Part of a small language model's weights: 24 layers.
Each number is 128 + 24 x the weight over its row's rms, rounded and kept within 0 to 255. Layers, rows and columns count from 0. The size above them is the row's rms in percent of the matrix's.

# layer 14 attention query, 128x128, rms 0.0502, rows 109-127, columns 0-127
size [ 76  74  72  69  69  76  76  76  73  78  81  83  72  69  84  61  68  71  90]
[[164 160 157 110 109 121 122 150 116 157 149 157 119 130 153 149 117 122 108 131 147 141 113 160 123 114 140 143 131 138 133 128 137  81 120 144 139 189 168 113 134  90 181  91 118  84 147 147 165 109 144 122 134 135 136 112 115 134 140 120  95 110 107 115 143 117 102 154 111  98 119 102 110  81 135 119  57 145 118 147  85 150 164 125 170  99  86 156 129 123 170 105 105 115 107 140 121 129 127 116 153 121 107 109 136 149  92 112 139  98 135 104 151 110 138  97 105  76 124 131 115 165 108 118 107 108  71 131]
 [131 141 143 151 131 144 122  95  95  85 120 111 113 119 122 114 113 126  94 130 100 151 154 143 102  77 135 137 116 139 116 123 133  87 141 185 142 124 123 123 132  76 121 120 192 117 154  99 157 121 121 132 123 152 126 149 105 117 141  96  97 112 121 116 126 167 163 163 103  87 121 100 101 105 139 166 129 142 143  91 131 144 154 127 135 141 126 116 145 165 113 134  77 136 102 160 128 149 144 164 112 139 146 100 117 126 116 125 109 143 110 109 171 160 181 114 151 148 124 131 100  87 170 129 123 119  86 187]
 [176 101 149 130 156 103 150 129 163 137 117  97 135 113 154 143 150 128 138 150  91 113 119 138  88 159 134 106 139 101 131 134 142 104 114 157 117 115 148 122  72 120 152 108 145 129 152  80  84 109 105 125 125 167  99 147 139 154 138 130 117 145 100 120 116 112 129  94 134 188  71 128 164 172 124 159 158 142 142 118 137 131 123 144 119 111  93 139 137 147 148 141 180 111  98 113 124 126 126 111 126 142 155 151 151 150  87 118 102 124 125 113 123 111  75 134 124 165 133 126  62 109 160 107  92 112 151 105]
 [167 167 101 110 119 100  75 128 150 148 132 113 111 118 121 142 118 127 129 109  99 128 160 115 118 118  97  69 176 135 113 136 173 127 117 177 170 162  90 116 122 141 139 133 180 102 116 129 136 106 173 149 124 156 143 158 138  90 149 149  99 132 127 115 124 153 125 152 118  92 136 125  97 166 105 143 120 125  86 101 115 136 122 167 116 166 175 171 141 137  88 129 138 103 110 153  97 145 136 128 114 140 101 149 133  77 116 124 130 156 109 128 136 147 122 114 102 138 126  91 121 110 150 137 180 123 127 153]
 [100  96  78 183 156 137 160 111 107 161 106  96 166 109 108 113  84 155 137 103  98 133 119  70 111 114  84  89 144 150 161 119 123 130 133 138 157 108 138 128  97 146 115 158 118 130 163 103  80 125 158 119 144 139 125 128 145 175 126 127 112 130 145 153  81 117 109  69  89 137 128 142 122 115 145  96 124 132 147 128 135 141 114 151 109 120 129 119 143 163 141  97 153 106 121 115 137 169 130 133 140 138 112 143 148 147  99 131 109 136 124 144 124 193 138 165 126 147 163 111 166 114 116 153  92 130 148 128]
 [117 121 120 130 139 118 128 163 102 149 146  89 150 129 138 112 113 183  93 153 140 128 130 193 154 143 156 148 187 130 116  85 129  78 125 169  99 138 119  87 136 138 153 140  98 124 148 127 122 118 135 158 154 151 134 111 182 114 105 133 158 154 128 141  80 150 122 151 165 191 162 113  86 121 115 105 141  87 136 145 122  78 159 123 112 139 133 121 122 116 127 131 122 131 145 134 166 137 120 137 137 106 138 115 110 110 130 113 152  64 139 132 130 101 136 121 127 141 108 106 125 182 124 140 123 117 165 137]
 [141 147 153 128 155 178 111 164 129 132 141 141  99 126 109 134 134  80 113 139 121 129 143 106 168 123  77  55 121  93 129 148 173 142 142 146 138 151  99 145 103 131 114 160 192 139 130 118 152 167 114 159 105  95 107 149 102  96 109 151 137 126 154 154 104 164 121 142 108 105 162 109  98 175 145 121 158 154 127 170 134 131 101 128  79 112 137 111 125 142  93  97 142 103 126 147 113 114 175 127 147  95 123 150 118 115 115 123 112 140 127  98 133 125 141 168 103 156 131 108 114 167 123 111 137 121 128 109]
 [104 145 157 159 171 154 156 127 136 121 158 120 132  82 155 119 109 154 129 130 136 107 135 135 146 141  83 123 137 126 136 151 173 169 123 183 177 133 165 114 129 179 105 101 143 114 133 138 153 126 124 151  99 158 112 143 120 121 160 143 142 140 138 112 125 109 146 109 102 146 131 107  94 152 128 161 163 118 154 146 134 137 132 125 118 117  90 146 134 122  95 112 128 132  84 188  94 119 120 201  87  96 109 144 129 114 108  72 103 164 104 132 121 127 114  97 134 127 107  97 103 126 164 122 135 109 136 144]
 [123 146 124 109 143 136 115 179 133 128 133 131 170  72 134  83 146 107 129 151 140  83  93 139 139 113 114 113 128 100 138 156 170 152 102 125 122 182 135 104 134 101 115 137 128 113 125 123 170 116 131 178 167 129  86 140 147  77 124 124 159 125  98 123 100 136 101 140 112 171 123 101  95 149 124 157 121 146 134 103 112  99 116 109 111 130 146 195  98  88  96 110 141 109 120 146 101 108  94 136 123 153 111 104 181 120 139 111  94 117 146 110 102 138 119  82 115 121 122 110 102 117 112 144 146  89 123 122]
 [ 74 157 144 108 124 130 138 113 109 131 132 103 147  83 113 114  97 207 127 143 143 110 125 148 133 150 156 125 162 111 155  94 129  90 120 119 143 148 158 119 132 135 108 107 105 133 102  73 120 159  71 127 120 182 107 123 128 140 130 153 133 186 141 121 106 134 167 173 152 133 113 120 122 146 169 138 150 139 163 127 157 102 105  96 103 138  99 107 142  98  95 137 120 130 160 131 129 110 103 153 134 110  88  89 146  94 130 119 122 135 111  99 150 134 118 136 100 149 126 128  98 152 137 151 117 135 168 102]
 [180 122 107 146 105 128  95 117 153 141 154 194 163 112 122 156 167 136 154 124 136 140 102 136 127 112 112 133 152 104 100 165 132 127 126 123 158 131 135 154 151 128  98  92 166 129 113 135 114 113 121 148  97 137 146 136 127 105 140 137 110  86 135 145 128 139 136 119  88 105 133 110 140 193  93 158 139 126  91 176  85 111 111 136 104 137 125  98 106 117 113 150 132 144 132 118 139 105 162 128 124 115 123 138 187 146  82  84 158 110 124 116 119 106  83 167 100 114 135 142 104 122 133  94 157 102 174  99]
 [128 128 117  84  93 108 124 119 106 151  89 107 149 131 146 133 139 154 125 119 144 124 147 144 112 128 151 135 162 110 150 121 129 123  75 119 116 156 108 115 133 161 137  98 109 117  64 147  52  76 127 156 194 132 142 122 173 141 152 128 147 109  95 101 104 112 104 118 160 158 117 139 136 120 141  80 136 124 178 128 132 101 138 121 124 133 117 128  99  96 163 120 119 139 178 114 143 112 115 107 135 112 141 136 106 122 129 101 138  96 164 127 122 123 101 125 129 124  61 147 141 154 109 154 111 161 116 107]
 [174  71 103  85 139 119  99 148 150 153  99 152  82 134 115 165 139 125 115 123 129 126 149 148 119 156 151 178  94 166 133  95 130 106 111 120 117 103 123 139 149 160 102  74 104 141 147 113 114 123 132 123 137  90 119 130 109 133 123 126 147 138  81 141 113 124 119  98 103 152 119 186 138 132 150 113 112  94 135 116 138 142 162 138  90 111  74 117 127 138 149 153  73 145 168 120 142 158 110 140 128 139 136 127 108 148 146  87 133 108 140  95  94 123 119  98 158 116 127 177 173 133 145 138 125 123 155 104]
 [162 128 169 168 114 147 143 139 149 138 131 157  98 181 133 170 153 100 110 159 142 150 156 143 133 126 151 133  92 140 146 137 110 147 124 135 145 145  74 159 142  98 149 104 119  99 137 165 117 141 142 132  50  96 159 102 122 109 123  99 103 104 107 123 140  89 117 131  94 139 124 160 114 139 121 137 117 179 137 158 123 135 150 139 149 110 110 179 118 131 203 152 103 104  99 121 120 115 165 152 121  96 131 117  99 164 152  99 143 116 130 122 134 134  99 106 132 102 141 153 140 114 133 137 133 142  96 133]
 [145 143 105 127 142  94 121 155 159 192 128 165 116  99 111 135 156 174 170 132 125 174  99 119 104 118 155 148 167 114 116 119 134 116 124 122 118 126 133 126 121 159 119  75  45 122 150  95 106  90 104 162 101 156 145 154 170 134 148 113 124  80  84 100 109 126  90 145  98 117 111 140 154 126 149 125 140 127 111 138 111 124 122 108 125 108 117 124  77 130 165 128 105 161 129 108 108 157 128 121 148 150 145 129 159 167 101 150 133 133 133 100 117 128 102 134  99 117 150 137 151 120 127 147 131 119 157  99]
 [172 126 150 118 129 139 127 134 107  95 116  74 162 132 108 130  98 106 123  99  98 106 110 118 150 140 165 126 116 160 141  93 144 101 123 119 137 114 138 166 145  93 135 151 131 126 138 118 112 143  92 122 103 127 112 136 121 179 159 108 111 132 125 142 120 100 115 166 167 105 137 135 112 164 111 136 113 134 181 105 130 122 151 144 112 151 125 191 133 153  79  94 136 160 110 120 160 137  97 122 117 166 129  54 118 109 147 149 132 147 119 117 131 182 136 107 103 166 137 133 116  94 176 137  96 111 129 161]
 [ 91 127 150 169 174 125 131 144  96 141 131 110 156 126 113 104 146  97 115 151 110 128 106 118 106 106  90 116 104 108 149 123 127 100 140  98 127 111 160 108 156 118 109 158 112 153 140 153 123 151 112  81 120 108 109  95 139 143  85 166 119 130 114 169 107 121 140 135 136 143 145 107 114 107  96 170 156 140 120 121 116 149 136 134 143 105 139  77  93 178 150 132 112 105  86 122  76 144 152 120  92 141  94 154 178 140 100 141 109 128 130 146 138 144 169 147  82 151 117 111 167  80 163 122 129 100 135 147]
 [107 160 133 136 117 166 118  61 116  90 116 128 132 189 113 113 130 113 126 126 140 107  80 159 155 161 193 123 144 160 130 128 132 105 118  80 119 113 102 157 122 111 152 126 155 123 106 127 132 184 116 102 132 105 145  75 122 136 105 154 148 133 167 111 135 153 138 100 152 105 144 154 141 126 150  88 115 111 132 131 112 122 112 168 111 122 137 129 135 113 165 161  94 109 133 116 161  69 141 103 117 183 131  94 129 144 151 133  93 139 144 165 166 123 110 129 111 123 121 109 140 114 119 110 109 138 131 140]
 [122 155 150 143 120 154 122 129 159 110 158 132 140 148 116  97 137 122 148 153 124  70 132 159 166 118 125 129 150  95 116 188 117 119  90  78 145 158 164 135 162 150 101 137 128 110  89 167 125 139 109 168  89 124 111 124 120  83 115 164 162 141 147 156 143 110 166 155 141 125 150 123 114 148  97 145 132 147 139 162 113  96 110 131 132 157 105  77 103 109 136 141 129 149 155 142 106  93 140 153 112 133  97 115 148 110 122 100 115 152 147 106  90  95  80 103 124 106 120 117  93 126 122  81 132 120 158 132]]